config.yaml
head_dim: 32
hidden_act: "tanh_gelu"
attn_scale: 0.177
tie_word_embeddings: true
init_std_qkv: 0.0625
init_std_down: 0.0147
lr_head: 0.0117
max_grad_norm: 1.0
decay_shape: "linear"
final_lr_fraction: 0.0
Each number is 500 + 40 x the weight over its row's rms, rounded and kept within 0 to 999. Layers, rows and columns count from 0. Numbers have three digits each. The size before them is the row's rms in percent of the matrix's.

# up: layer 5 MLP up, 256x64, rms 0.247, rows 57-156, columns 0-63
# down: layer 5 MLP down (transposed), 256x64, rms 0.238, rows 57-156, columns 0-63
up57 095:506507492481464460475442527533527480593507489470511561442466505506510530459485432531445415509479574545518512519542546507439508500515475512459508521500479435514487440433517551434526492603562498
down57 099:551489590477411445530445478430506520478534397483493490526495505480484483520459591509457526533489500504491495470464465509522569501451580477556493532537495482452487525509495559574502569491483478
up58 102:525498462428562430485550574465490474531480501467503496541457507467504506514479459490525418494481466449557518540445503457474545472573422531520577558473515543519497514433543525498524437533544542
down58 092:505477462474497447502405566476509468476486558528491511477476590539562524513492498442474572556571518491496492488494461484478392494435546568523507502526505519494483461506474527531580436461517496
up59 110:513531568521481463534517454513496492514571509508537562417509541431540536443549456535439520490466554553456502523538455541406509484520481513513464535505497448491474408455564523490541501471494455
down59 116:563506464501506491490448462486524531479482482510460470526513549516351494513518507520438494546515495520531528490509459531452517619427470508449558481539436517428511553504511520494564507529491521
up60 106:485562502579448478489570506524546390480526493491499543488525509452471488551544595534492518504460477504526464494479526438538475408548489509493482541476550443533460509496437513487546565546510514
down60 106:475525534476570543525474547469538509436484523488430510571475461587492489540561478503508501528571476495523529565474472450582500437483491526476495483523498463520457445557500476504533492418458419
up61 095:504526512497472446519554511465476509488500480536560474519462536524498445559542504527408411473517426429470555514519542477503565528522477529595562553429515531556478452512536521521492486541497486
down61 109:479456521510546506449472512469490465565508501485485536473516539477515505486628574512493506517450502532463566517479532502434477488455414560523507472592449512532485494520511525491397475525482444
up62 094:476474488481476436548464548394469534489498454518450568521456454571465483528572511502458469553457519486411518485506525504439484513456413532544562450503526496497480524477522483518560540499534511
down62 087:572532554462481479518517485542506517477475525538531533495535508464465589518478518451490489487492563513494485396477523537532503431468510549408412532499507475566439493448413494506478510489527551
up63 101:439491495505432521494485552528477441510591521508571534534493495425591492465581415580526554494555454530483453514503518499506523479517481445531509528453472493507519496559500541480477430495502516
down63 099:584455523469493504467487529557485528508532502465526496499555431525527501523486513523501542489537471510440448506459516525509492469474499550500475527390394495479550490552511398567428488491553521
up64 108:462475451573401488487524570436506492514546478428518479538565537503511525522526476517502475519449525552484513511535511504473512505566451463560483555462452525545432501452483612521483483536513527
down64 099:545512498503477487534478541468507539459547445527488545532547461459533443532520531483506542435517502482574480459466483509511464394527487579541566495534486490524492506511545473493412539384529484
up65 109:488488479563579505508494412529518453569508494523517500447522469479516487519521418569541497529474487498481485513578477462513516462586494529513515536458414462472411509521534540457521565468504450
down65 116:522508589532502531515546592483544450512496465532461490535430460471526527527482479486536517492424481473411538502514572464576522388520521502512521491454488496516479542453414489513480515510489477
up66 099:439511487490551554504516526534475460537502457546462416490436468486518472569482595511526519466466443494474503481515511485481498450599457518506546506501414547597543492509473471501493537474475558
down66 098:564517460513520544495462502565517501512403478478494524541457508480453553504448501488540476540463465520498549533540512454459592444480532488498508547383473437482519493515442506544527570507446517
up67 091:529559436551443420454428525507446488539468514489455535477482533494535471542510483549478531514578451493450554517527607493435504515425413482516511488507517500522483478556507537467479514467498482
down67 087:447412557520468528453551521547554476458466497485512472468510432557525492554463568459498519516497533455533429475567505558517426470499470512512471547478467491574535485564550534507507461480454467
up68 099:535449493522538440509502535492501504467561445467485508492465538459519517444609585568499440558501534580548535469456504564445491496467485561506506537473551495485513427542520522470497487501446516
down68 095:428524519559498503470512554406556462509551543537516494519494474527431508528424430471493535455496545462444446528565471496532494465550495444452473505464522509557534500462453559515535517509554549
up69 114:487493590442507519582519495516460453559487415542477459486474479518599499503509528592511461523528527502494474494406525469501497455531444512518512515489533528510468453538605504518488526465487470
down69 114:461498526485533494403520522487506472526472590524529525494540470517517546510486473505512502551514563496485512528432512487579441443494505487460442529441513545605438451454509574474442525451482502
up70 101:537469489505546501480476558493479461541532491438408511509518503515555494501511537459441447557506463509467517446463535556428542493454493524515455562487402455528529527473448562545589489524520501
down70 105:507548575498443495497503548545499516484466468541551474472537528582511533491501408500430530478483517564397462547517514487556411549528468491548521452507507463490447493511472481519440457496540507
up71 100:396535481467551462500468532478514511540531511542429540487450503509478429447545498553487482574459462498465543483385501490529597488481541486514520493511538477518448481443519547452537510509488527
down71 103:475489499515527469501474513515560496510480507543495549524477483489410518472543571466462558438551413484504481519552464482471490596479491443522486544523533538462517478532401463488585444509544473
up72 106:484419502520479522578455500495466478556529439470477536477450505515517446429522439582510499579488513446527482435559577455538526471558447497525557486514516464510533461490512480484500525532445547
down72 108:507460543472488498497492473542499526503476492476490524453550532543442438460537470463503536527545553468483453453502522501475505480484500614487487458463576565459434504522485467527573486400571553
up73 103:492520446461599458518454590458533452577504487482433508485501558525515534478548490494488471559511475474525491490558556515530511464497443545590488439487534447499451457528484576481517537501505486
down73 098:492517571563475539452587481510493530535484473453541523457467445524448513470524481478568551498516496512448543540510465485470510444434541553508534511565515498433461507436432424512489488465476567
up74 088:484496597537471498474465476551517462506488548528462565434426418526499488478583507514429476490436511467509557513564496488462489529538494427516516524489510465502437447431541506502518560537476507
down74 083:523568450484486472482490545424484491571456478525491463514535567561475564493454507469532523557515507511461449530448473464559513547416514501445478477435489538521545537502464559528553453431522518
up75 105:427586547535470494536461517453523449516527463456502525507537539493499442516484423504444497485533528489501542547483502484514589460545505452552449464505579412495539475520555527496537479441551521
down75 100:573493465445504589547584482479467492469526467482483528492477477455516449495451475496532480465509500551462453517495544516439553456555494578515560465489470535426512561505493411514456493481534554
up76 082:452514471454512464549521539530473466459497450483538509566504499504567541457568511493422507474436492468470481489555475485586596475579491445505556533487493464479526460449572494534492474524474543
down76 087:515445477568469465534503434544474557517497584474500493496418486536438492504437501516499516473518556486515499531567472512470520481479457552549458523479490583512483494572415479459439464564524532
up77 095:497443537465476508545501566423470498471495470484569483477512453457488557514539496561503453523544500548495515503585474414518565461538485522500527575482477555548438501467552527580462500508453482
down77 098:491482548491468488492454559479530527539460491529529509452575476522515451504537541456515471554548464501486469528550486553436526437484472510461509503560498576488511479478428504568354473506491494
up78 109:417459570445527502558524450530495494499536465486452494519450557552560450506520506511509383530564499490479511453434496506433518455492522490506496499495474456488441499554559515551548539558467487
down78 115:486463480524521543493517460523501514439551510488540498516524503481476543550507443509491510467485462506484436508451520444614434506518451456442602517512474473558510554482441446455525570522559539
up79 092:448511463549455523538505515514505473533556437471481553512562518487447491508488480547513426605485567459547554539526546440517543490493503477473493456461580538494492480483515496454474465554474591
down79 089:478493469437564477497558479428511554584429471552513495475447496539560522487479544507506507493493415533607541469513488564453524497554477478568523496458450513478515470460477484520526480506495439
up80 104:491559501496464463469552405422545539506472470486515467440542530457483497456529483496528486515504479532489557563514434454514521479544419553528540558491442483564537504476516487495485493617511489
down80 093:517451529517467528538479551542527461506471539510513433542519547493492523501371513495460496521476523458490417483469533555503606507439523551458502467424515488579568449493513495496523482491491505
up81 097:440572472526417459483472425415494483450488489528490540504552524451551442476557515496477522489494466575473523463571521443522542493508507466511513579457499458496495513518464551488535497545518583
down81 089:471509549505533484403470591481471501558480517498585495518515530530488566503510553482429496543449527487437495571479442481510467533510571487543440498491522507488461519463480472498591511462445460
up82 105:479520450455494536512570505467567444545474461521474497485437513499424489476566545543487510543544477577447523500549567474499555495542495444503452557435506470535452435511479562538508442525497507
down82 111:505538477495502510495469484455481486446538538524450565495539529505384552501452513513473477568550540569511505527455494509384513555462552453450498422521472475457494504469491522507554553500512538
up83 095:513518507509549498482530420532481521514465486503584505468498455449514437504448554519488409525486521490475434447588545533468552498480479505466580508494479512511580450445546536413528491509500487
down83 097:500351546488489446530524514494484529500557457529491497502570445545514469541459517581509515497505512526472475517548559529464430496474492488522570537580492450519490455477455452509467485497497438
up84 103:459518454542565494438572465516498415499498530494445503528419516480548493581490518508543486489522506489537481496453484466511456451521538479557509525512443501507425484465605499481574429530469502
down84 097:480488428487478482481583546495515528518516478473461552476433558549547429442514493563510486487468447496533528444457487525551389499518498472572504483495478522501530448595503524538523521477512553
up85 093:532512509512420497525520487533492491490565503482551479467430483486488412492532428554492515506600561565489437466512511561494507526490518523522491463429483485490427468516553563539511555535431492
down85 100:477477445507583447496446552546514492509478524488529470526512532482551536513475475493505548512442433478505567535530516451511517551559511491457504447511471496403550417514494506414515483548589523
up86 109:436554548476467519448481473498477453479532453482506517395512520562521447514486476614521456592554525512519530538452462448468518458522433543496525532490546478529515520502512530506478548506546456
down86 106:550505505559533544488612525496458522505522544536415504462527484518495538494504563558492520395498515522538420493459469531566507503466501463467502465501482528530502476486484481401471497451554445
up87 095:491500486579537531503541433443482435517512494581497490521501458474520533536452550471509489547544480495539535489486503458504505491548485425547473504418492531584491423420571476576494489481472488
down87 110:483492530532488504542445482640538582500488465486536534479438458491512471430484470506485500463503467426545514502530482525453570478448508507463548464542509525503530534492489417432534525536508554
up88 109:461501486490498520527415546495502526520565490411504499491468486483507457511485539513485388514476467469498579478572539496489548495520510483556497498490540538515407534442484556507467461545523604
down88 114:514412485462485483543517567492527548517481460507560576465495532473511506462456586503429508499546428491505539453411511509515507553484488473487495480502442468423512496513527571523520581467540470
up89 090:527477518467492510519575515544494541511567444491484497512513546426511510505491460449515482432449547557487537573534477469465565529486434512473515510454475505497497449582557542432556462561437482
down89 091:519450426537462557427584473566530567440502485516490488465473455480467549433507487484477556471540539441488494446541473547531513478430519561528504416493532502547535501522489481534517517456500542
up90 095:492610474509485517455502494507538458516517560446578556441495507511494504443493477543507553524511411498506505469455487489456482476568551456486536559489508479595534471467480545538525517559429493
down90 091:491446497503504459477488466432477523457436612499541515482527495442398472502487518493524548495525531536540531427495485504500565508481501516483495498472541486571498518575525538460587459463545435
up91 094:511490529507506498456488522541503470510519508459504579526455553512488461530494489507497488553477489392586517508451485502519519502546512396502526563437529480537489385431526497541516500417474525
down91 105:449449535529505514549412497483515497516435544539468509489513509528482483489517521461532586485436526420506495490533518518457450507476569500487532459507543539513522482558453608519501497523426407
up92 097:513501469503483499510440478416518491550546475564522463504503522509513508506546523514559473521419534558537490457447511499540497503558402499558562533450480525536415447510496519539463584498436515
down92 100:540457476544520486434439446503487569476494499454589587511458532528516519477553526475455537522536550499488500517566545518476500395477497559448477476489537502466516538489490523429454467508434475
up93 099:413532473497504503527493560487449461502593502462567520473479510454523500599493451546545520515520455555445481477490519487460498494526476533509525510469425474490464502526618570476487523448512540
down93 090:494502484500484544426538504511464463521505532525494533504494521463490543465558496500456442538510493552505490557432546529543455546570524516428496415438559463494539399550471425473499539538477501
up94 103:548531516508562467519542482437449455482557390492441494504448553495472525550468472549536475538568518534469508504426522523404552506461436545499473511473547532516476469513542480539502509464530473
down94 095:565585512471450507399494508455432487486526556526554487484467466538509499430455477467540532573537509550459502521562506514496510545445549518567440491500494470482453566478498516476533447532510462
up95 106:534515524458475497494552445509509487505457416516531541519421453541477460564532529535597479491586502495502486489513496463466560488568487491552513516470460503507356485500489491517501536512493447
down95 102:504491490499527473452522498448508472555561546493599471548573511532462541495500539503514433492472504499519550512499465507510439411478562472512448507499485520385564421457492518506526437488527502
up96 091:516477510463569506451503467515517437482484504587504486491517473442516571492522523470508478536461470578469590445463500418447500464581471516495531560495510505566525478491503509403542492447516475
down96 086:510559612464514510517492473490552481519489491444519473410444530581473578524483467517439494416478548466445532486519518433516438527480522533512481550497472537543478544467520456526474488507518458
up97 095:457567514435491528550524552565490485538557535479513512482404445515509434501516416501473557576497502525420516503494504488420508511530523494537486491509432454518470498517505466423509512464501570
down97 088:517531544532452421486489535541474571517526512561473534543515418461506521544526540471437464479491535488552429508506487485574487493501538442498433471422561464544557505503478484443520428488518529
up98 115:487466610532553488441507498441536498562532503475481504524596457498486540570529517504490462509526446574513569497527541510462536467488447439520525550429496500511519425532478509505516451493439506
down98 130:535562583461486462535522488513473484459456569488522506477480502452532494507511545525453526523586444499475426559479496552529452534511518464443511475469491548596431515427556475520501453513454494
up99 097:482480527438490539461554524490524516503511370483540506498477507424465399518445541608504498561489557535497487455530510537458513510472489506532542480499411458517458508464534506468529503514501474
down99 101:478546438491579439456491488584553525473509493508418548498465448434485510490520475477499485583542445498504479537567496484548480466536511509492481522472486514550534425509491506456540467460504607
up100 105:502503497533476497483552462463525478531510487529434513491551518468482488552555494593504556508432463415431446490551579477499516462518420515541576473500500449525429505439533502518513451501455494
down100 104:518522529528452533522508525492464488520571491496533528478511439539476500481482521476477455447503452518431476575493497480552492434601545495506498503438464550615479522514443448567433488459482524
up101 097:489509454516447489555546474453449452548428487501479471565523505482481526489474472550515535506455425517479463443513523502521504506512546450588562461444500573606508559509501540453485533483449504
down101 106:523462510534525439544484503533545484480490453541488477545509532481469503419447533479471522452485429520507501587524468478516522492423510501521569464510466530456495399517543496561585448498580494
up102 099:474484582548562549512492434401499545527435522424537467453404483484572478540464543558466520533485471495506522528511527471495527464493482442476507559491496512524508440456499557544519496501509535
down102 098:471517471411535471531459495547501507443491524489431458497569525503530529501489471509455504512444461522553464513595435503509573480470529508443494415490542526513492542590476543565437512489517493
up103 100:521529506491510531499536462535481478506524534520441481431504471506545494440568458581440549519569488468526481475445566479460481495551442446500462543440459551514444439486549571543548467521506470
down103 105:499539472463446510567485491498458451536510465513544490458463464477450533520483543479529522539396468557421548544523520531466554513541536510537533479498444474491525540556547441502399558476477516
up104 118:455552494552456451570537499515542452506522538491453513531510478482532519489523511529501565480543493435415505433526495414499559400469457496470505502488497517501405454488465492509553527500528574
down104 112:489498488435517525540568518477429535487579542589369413520536443511500509488477443505485565508507522481497506494512489540454461460520512532455483507524529548538543526507491503487521513429464452
up105 100:537591519514519547582509463436477486532559553445438524508491453465495497478517568486470474463493489520432531538586526436431534466449497429484509547519456461534500469536504533474509548481471518
down105 102:457510524465549481431471509500516517504468453490482478437525452517573498535488544562464562531539521448564507498499430534581479491465522574458542494425534555478478445457539579464481511497505457
up106 083:440517508459487510520464481540407438500444407517457530504476506524576555462525498479482489486556468491423485451517509493536580476497519542540526514486477536517540531438532488462506538492550605
down106 086:456516487485555514513488510503549497492480467539486571488472548466438474495508520462482549560553558471444515530552456554566443466520521522413523485427487482584512464499529409549461475448505519
up107 097:485521573545494468540506553552480510519562494467571514529467544399538460465484459523449477531472574500511516441555459491488566458417512503517463476529504453477511508484509514454568484475426548
down107 095:510467367497469553494489494492453489514504503568477518501493464524472463506545558453505567472570430501458526501543525510475435441461474563468501477593538498526488499562551504503554505531503451
up108 089:482542494518470501482508469476493478530473501473529533528493560449478449508598494559449467578488510466464494507580489506455566521525535557528481547470490437469436438506536582472537497503441415
down108 101:499522542454503533460509497505467474549472492495475530616514503484491466493481508484445532443475466475467541467505493466546522639544473549493474506505494510356529428500520514506480523542504506
up109 106:462563565552459531510510445528504491508577505479471492564441550449568438502516483482530553561483460532429535456445522507454529490480554460470475536441507478547496467459527524425502534524524550
down109 108:519469436537499502555477532427493475535511602491433480497536557533454481478515452499547494478467442463513432531497568541425454477510466472491567492522552425531551516536476459541526509547506473
up110 094:445518515530516464564517520482494455527485550529568510543475458543490513622453492544516518468489424512462436405496529462481570474442436493534537422508502483547526512491482450478528512485498510
down110 096:544472530539543511468548501552508502508453526502508472436438427440554565526497512483550544516489449458504501493466452509569524457557488434475486466510453548630518479544464501493460452530516496
up111 117:448482602467525514513489455505532515568542440523464508506569529481622515568462469514522506506519457463492498503473499465423552397460489509521462506489485564518508484477529496511513511484476422
down111 111:465497553478482505478491533525443528456538485511542514432424504422551502460493514514508508573491434528492527494428455543545594531505562557474540510551478513449437513485477493440549520481448454
up112 103:504550495448487493478549486489514514531498449462425457507451528476521455534466465492545574473417534446511543512554529430476552448482510571563537469502443434545529528508437487447521440503527489
down112 100:536493482466493512465471513451555596512525484437554514493550484474477490428440493502464459483489587510504559461489512515457575500521529474512496445464477473558461503466514513610490552544427533
up113 103:525463527529509553502549556504476481508552410488457497522452526474482520580509559497484439494463569522540584411549551429492510457419489540477515507487515480547529456545542517511509529469523467
down113 105:563555472405552500531498462486498551465574477475438527536538495487509486499571490565489532451480492502465506439540519476545489444484580504521522515426491544546519513513455389487450477504516489
up114 013:513531530506512511480595496467544484505549490518438509484562560488507510509651509470505479493520440467493483505509512482513586546514490475531475521470501577508514561484548561448523574555519518
down114 014:500514530469515504498489531532511497449466535511508483507509491518438519492462451474506536478493522490518480510517493522532447591505535497431475505662508495368541520497466455525410486483537524
up115 092:550451507536554537476556472444461494521455459519473533517543473490456441516581451492503524501532462454475469453582532468522530494480522532529472569489493405581421454471479546533503458496510533
down115 095:539551513443444473527470461511532420485504511515474506482492497526465541513409549483518565531532606513503521583519467501558461490497469487375470448490534491553494457547528533489474491519511476
up116 106:518452534527525537469467491458475579542435438456522448433447463533568504527505442505504472507445504534484496497538518507500548525558510526539543567426436519529518422452525518424493522453519481
down116 106:470498594572498506415478498539509502517515457479533481534471511517541516521504487445500456508455568461466519582479537469541476435458472467602484453503549419553546529524534463488467506470459506
up117 104:497502529500562442496492453458489546490461404525435498490474558512512481557556489478500521553513512443464544521531533523452555493518525560531546542453469452499380512537478512443577516524513479
down117 097:535506487546431461445549523460479515441528551504512497465529480542494523442466547529506519564529490515494523504525518519487510514487547465418515461467415602416532495500493411499463480559569491
up118 094:520521536476513478470452497521502470621510449492486582549550555499484497516478528483505480501496546467517516420509490511510546470493412479486504472520438412490461458457592563475478447510456531
down118 092:564537468441460558549470528506437532435510510525493489445472468578474506493505530489488506509456426518464521534476454537425530443519487464481505492633509525478522488546527485593506519478527476
up119 101:506508479561524490586519513570425537482500501452518542542490494488569500580469545536480443621501441440460496476574534492472477482472458438526524459484522517516484452463518522469489517527533528
down119 101:519492490486475477553535482475430523426507523488529548530449478527506537466463517461468470525531443506547520504467447485461548589505549482497461499520457482467595471544458461555636507518516499
up120 105:499639491499478553485518477508503498452545476454480523461483498461523461471524487506505534618544528516435488480583530544494567453543519502521499489426423424505491542506499478490482529481496484
down120 125:498458399509496484570505508472490487543476506536539536516476551453553438513488525564484532427548442432479503509508537513488470428512489470527500512558517494496599518538421494470466505483559572
up121 102:418497548469468519548480486491376452539490506487495530516584522549568430432485497461520460485490527566556581513515505494508499477445481467515558536520503471492507496509581458466476528483464493
down121 105:517518479514507457486496566510554512471497522541486463501425468485435550499537450465505535489466505429434544477493522492531491443593542532517492467444519504619472510546440540493577451507538521
up122 091:495502487495544475519537471476516459484519431471543465570521504558509494585509477627482441510550472485500447519480508521489602504469519473565492486414506506557496523530469448506462552445482528
down122 097:487473454570514468434526566557481556535504523559481514463462453418542531448491547411521522436506501463464529465552491465476474503572515507455504500590480535473472523526498520495549495547469443
up123 111:471516491487445485504558476420503507523473473525458558477530520457526503496538457563548517499532510571436500472425540520403500487533492495497511541474452532543479465446556518552473540591502417
down123 108:525555546498494525515537553464512461419516540517464523509472506461509534545464467482514497448492509429547460490526531562484547533423515481424421530505567511486497495522493532466525540452370520
up124 095:544486488493489533468515477499425549512528520538521461433513481493496527569541526585471490554527529551453592489489529444439507507533454481471517552441516577554502439554507518554453518467525443
down124 104:535462577472567534470542510510481502512415504515539536443506476470538535513488527434540535516463462431570525527547488481431513406451474540533475468477508535462516569442482550485485499531520437
up125 110:491537551503463570555519500517525450513532486503486496444484535507464484472565524502398547505443500561465475449568466489483498473488507502503470454473506433486480453483562476492608594549463515
down125 101:508519481491524498460493543509497535453471489495437476516541531453425519479492465520482536496452543447451558494496521554507583561475518452461537498540519555340532519549512529539516456472483475
up126 089:482497498474530482545471517506459437582448505500538574521493487471500429523535478498432506484427496503556497489497501621470503513444529494492485506500548505514482437380548444465516532486537541
down126 099:588475481460510467464487498582462507473500486550444506522446485540493551479442498472510564544492486472455482505462522486516423558542552501412499496481445501564493572536438565556527536521484478
up127 097:525506484530582520481566539508544466490555500506502533495496502485551480491557545552410439538431475456520498573513500491496486429523467444523466510444537529509542445438531566576497440490504540
down127 099:466456500513429517565530512548473478545494488480525484530512453548436536508407528501441470525565510537434506461499494504585524557487477530490452471525547430487505490475513401510521472567556468
up128 112:414562550597551487481568528494481467548540517486511486501461474493496469528471512501465465513520441491413467438452495489498515424492494510578559433509550448518549529526535476478509474555483544
down128 112:549486489557498575522583486569488448529502415509481511490468462522483538517504495451513439474458480468493510486535476529544513452538480571597495523414503496475581492496502419473440489520476529
up129 103:533548507570477535537570454477539530482477459438465556525471481589457419543533477474482433556499475492498466491505578442537583460419484480500487511485511498518511509463472505512572523546514498
down129 100:514512528475463473514530536421480476594500454493489512474516483510535525513515563497482511517425528496543531506488451508471475519472452536463544447542536517350500521535519461528478555400491536
up130 104:484536551542515529528501547550493499534504499449445490481437521494449479532468509451493432563499506518496490424535544431468471490521558525506519432492481434528449454466592512503553588517446549
down130 098:573567488493501491551536514450459467509517506519431478510511516505497540511557443456568412520500491489484474450480478495494541423490505546518528601493545571519520516490424458466497477403508468
up131 089:402512444454482503494439458527450580526480528481556563430478501546518464468527579525516517483478477584510528514580509494455489499472473520525574531509463502492498444432525472481529429494513488
down131 083:495487579449443498541499550524503534488488489515400512495537499473515547532497497530471431485520547458500474465527510477535526469381563519438436478424509520571496569496519498461493469485542552
up132 111:497562550516488503466487477527522502570514444532501512392491543512496471498523400495513504550547502572446497542491522437528517479541491552494438537421564533531471451466517501435516516562503456
down132 121:495473490517483517538503517565453520486498477539442506465425580501434502532569513501459497474468532512504467471507574464553467439473539515476467507452559519519519523587465491507411556458459584
up133 115:520507534596511537484559484436470516539469514533545485483458537477548433525485526508538449471482551547534486490472544524468533475451532540476567440483502400508479505578535501432524549519438461
down133 118:440497472479493453472526474420578541474556463457437482578437485470540522512484533424490514530438537524527493445547487480566526518556533433512490524496567556477526487522475475463534518538535455
up134 101:499509512527534475541448511480512503599567425502513497517506529514518521582481428503480515510479487458517521458512406537382523471542467524554480505513487445509471458563512584507503446517493461
down134 089:516566498482514508560478546509495495495444493579522472454424563519468513467620411443499563489456496470430488538473541541505540544476512504446468519494465480539488533508476519531541468464501441
up135 099:468486445493467508573492537540465503507459460540533517552452437458569466543474478567484468572490474449439514570567572442480543482489511410528478474505543532522494457486484466548480464541502499
down135 093:514477526510556455573517482466564519478465508480506516511565582508470503510590438482516480492509491500568533442463456497466526547453490498492497509405532407509501593512476556453479479484473455
up136 100:492513489469513538513462518511501423541525547547500536443486488467533502496505581540459541464467449485546554527466559405430461490516501432517488506486503474492472448440515582514581442563508478
down136 102:455517510497467477509461552489520522557474450495486471471471480532471454463530444504484496485522470529479519550497464530479531590447503540580465407533547520487567545565599474513488523460430443
up137 096:420510492509496469514548572500444512532449496426537504455475480550472525586582459627503473533483488484466507423524490496483522495526500550576544516504461455499450524450485478481479522485520519
down137 090:584473522542490499465533550442502528535480443508447477477472527519498509482463510430591501503495518492551446511521474461438517438562511538561503484428485527541505468480577474585432496441482493
up138 085:555469450531484447507540478479523501472538458549525568508572480486472542557550555552454477511438543570504518478556549487497554491517462481524541451487549415486445446502481529487517437543438477
down138 090:517467464490503484517538511464487511448483414448496426503468488499472500520526433511490555468448496488589549502473449450516451497541561511440528491496480517469586579451583496521503577479546521
up139 096:528472491555512496534479442475487507578494550551466475497525518489508489448562540487511437533481566566465558487534540533475540517514463474463487501468538485502486434463528485455610451546437411
down139 091:569486471390454477457448522472496532443535472459522457512446474564472487484470481514501500543525559487523501529438466456518562616496538477557512490484450474518490570506511533555512559475519490
up140 109:514493480498453510569494439444491474538467526551472483508525513439539530583509543565435495508483457524457533527528514476553522451459488426507477492487406527527403499457499510505525540594484529
down140 097:454434508596408502489533469482499431432482503543579458514527482528510494492465550509524490456470414474499466551485472493470478551478560463514536485547486492506507459537571557459555516558524511
up141 097:460521450451533519413535489561510495482528481467496477456475520498497458413553471482545459508460483449516553534544499450537479442550516588543582522483500473540519519454556501467562551526497441
down141 101:487486494486449485418509514500550529530470482470491418483525503461496471479482497536597477437484492458487559492529486514440409464516537617411532497533539513522523525505505486507522500580557494
up142 116:493553532521521490504502469546509455533520469462531535488451529441474538449565444533527523491469490562531495506523445455432525521573503487609465491423476473499475472536500595482530520456421518
down142 109:496499439503406508508502519469555561515482553417495460494527485527496509534443449540554529526497576528536515546440437496522483535471579463493457519503525497474435417491519541479526547536500428
up143 106:436477500517549487483571516518419537494489429532535432506480466492547507527487435490521426498510519582519459425432480561500537497522527578569495487440502530515497471511599496522513505486510484
down143 113:514430534466544488458491513491534476471539599539464481573514532521504470516528481508479521490532585468479549503474523530542488484496552410458446420446532460479483475430525580441485536493462491
up144 085:467468445456503457558509618480490424574475485449469537503500495493478492457478453548517489528448478533461595470516564480431521478474461509512458540534518513493486487428561497543497463514446524
down144 090:512505517501520543446425539547496512446458476558523520477498516567442547511520527423530508574473496450502514485501512494499513388560511573423557449477474550537521536468484484479512446460545486
up145 110:495526552500432481519452476526490479549613499516534553484477467462538489477592440557483518511525506543528464457514457548487503477528498476551483589418541536500462472470569553513467542504511460
down145 112:561510509472506420493479517587544483539489470485508528536452485568548529572491503535485578491518504437494543502523503466495482379503491516417444515456471516539506481569477474509472476564474457
up146 096:512520442501525398489478527478437519597469479496581499542469493515473469473493594533521412518449540519495481439528578544490513494528520488585548560483463500499471477453496507518481476476478492
down146 095:543480509520525512497544400496510534477521524525489566478521506505567495487479524423490499478578497481535445557551546548481530526507455514499423462437525428585524464479452525457455473486456567
up147 104:449533556425489523455500459523509419498510489563564515479550517426562484519540578463475545490530525491458509518525525531487511496532446469496470583456435477525457461464600495517496459489458509
down147 096:461518461566446519480477437479547498520536555517511529498518501478505498491476492540487538540525432484440490491463519616552527461509483488524457481468459548414495543417532443454502481565494582
up148 097:509506483550473473500552486446449577481531520458468468471497560514475473566555454591457508539482543470434504496499512492507581500411491530507519528450509542528416490506502547549509544520430450
down148 095:533467525539460480560472533539590493546474482535504536524561460454530438428483542475539458493484481493529515490478477521487519519511494469504526474484516557340549541477513500474443435509545484
up149 093:479520538421532504537516441483494441587473508471487477519467506479511446462426474544554521522484481517547568507507540448465450511556536442508538558426531520561536444488483508487498441497576544
down149 096:417425480510492510486492524462492574488521514462568461516507525540500524401533482533461491494529484479528495458540469566473543540523482454601503554460520547423529513526518473449475500509418540
up150 096:459540513481453469496523565476518530485547513385493512508493504500573522542519472499547464492423495566461521474431502423502553506552524484518462575473441497566476466427520528527471476483544458
down150 089:524505471533508489507493499467507558517547527486488551478508502469492520513523588459520480486491419502519479492529500495530515457491419481486472460550458562583524504460578544498355427452535516
up151 105:506467523568532526535538460474463469524509466553488466548512617511533536538489532567540474501427518503506504456445551421493555457508527491515536513426473508546514479430479519455485567443492539
down151 111:501498427510557510488399534478505519514496486480553542538450514470518451515478510499501490435510444487550487433522512445491586542460416468521558523549567489453465581559544499486457526517502503
up152 103:448484528483516508491486463473509420558505509531464533395510500435489495502514571531462504490429552578441500531488503498496485504518461493528588543493543570523546462426520476536533456550446473
down152 095:496434473492503491478488567446518486471537503511527529526549510575537466527425454519469509474550624465516439534538445553560476478545478494528438457431490533540544496506457528474541474463501462
up153 108:411519429492499578501538531504510492563517458454492498480489513519528472542464514540441473480484492477497452452576535515480622471456541470529467490502516497501525511467529524567491431607478501
down153 098:552437585438515570490468504548490425509500483582511467512497553584459477504511486464506437522483558489484535453528542473467479506499542532485489487433447456523472512541520452500559550452533439
up154 108:463487450552539551543542497507507448497604531434450586540495514423572491532456503529510452557474533437466493465492508519511547445523497434479514485478462496480471532483567535509500469538506562
down154 110:476452506476487523491521416462491515488488555542583476495510484499470545464480522493515520554463529538499447484542550544448477561466454483512491479498490522456384488552479446622509497560473540
up155 099:494480591529461501497547494501498441476639426474539539554498523499541508499501452518472509541517520471419510418491455571509513508467473486494442525436511420524508491532546493476531515504482529
down155 095:498522467493566533488496540489548489610410539517477436450522521492466506399494508516518501484487485495509489489565515512461514534513494579501497421540446506431507512525514507454492429548578457
up156 100:423448450541498504557495526558483488519521399496531492486486441502572475548538428555526483469461528467438477513531548496516558513555438548509519503482448449503471516542510483492517503440519409
down156 099:490534523494436581535494455528496538454499524472544475484541422477477502533449428526504510450484473496479469557442472494495521483565542440500551518573504553564474557483426489480538575456494450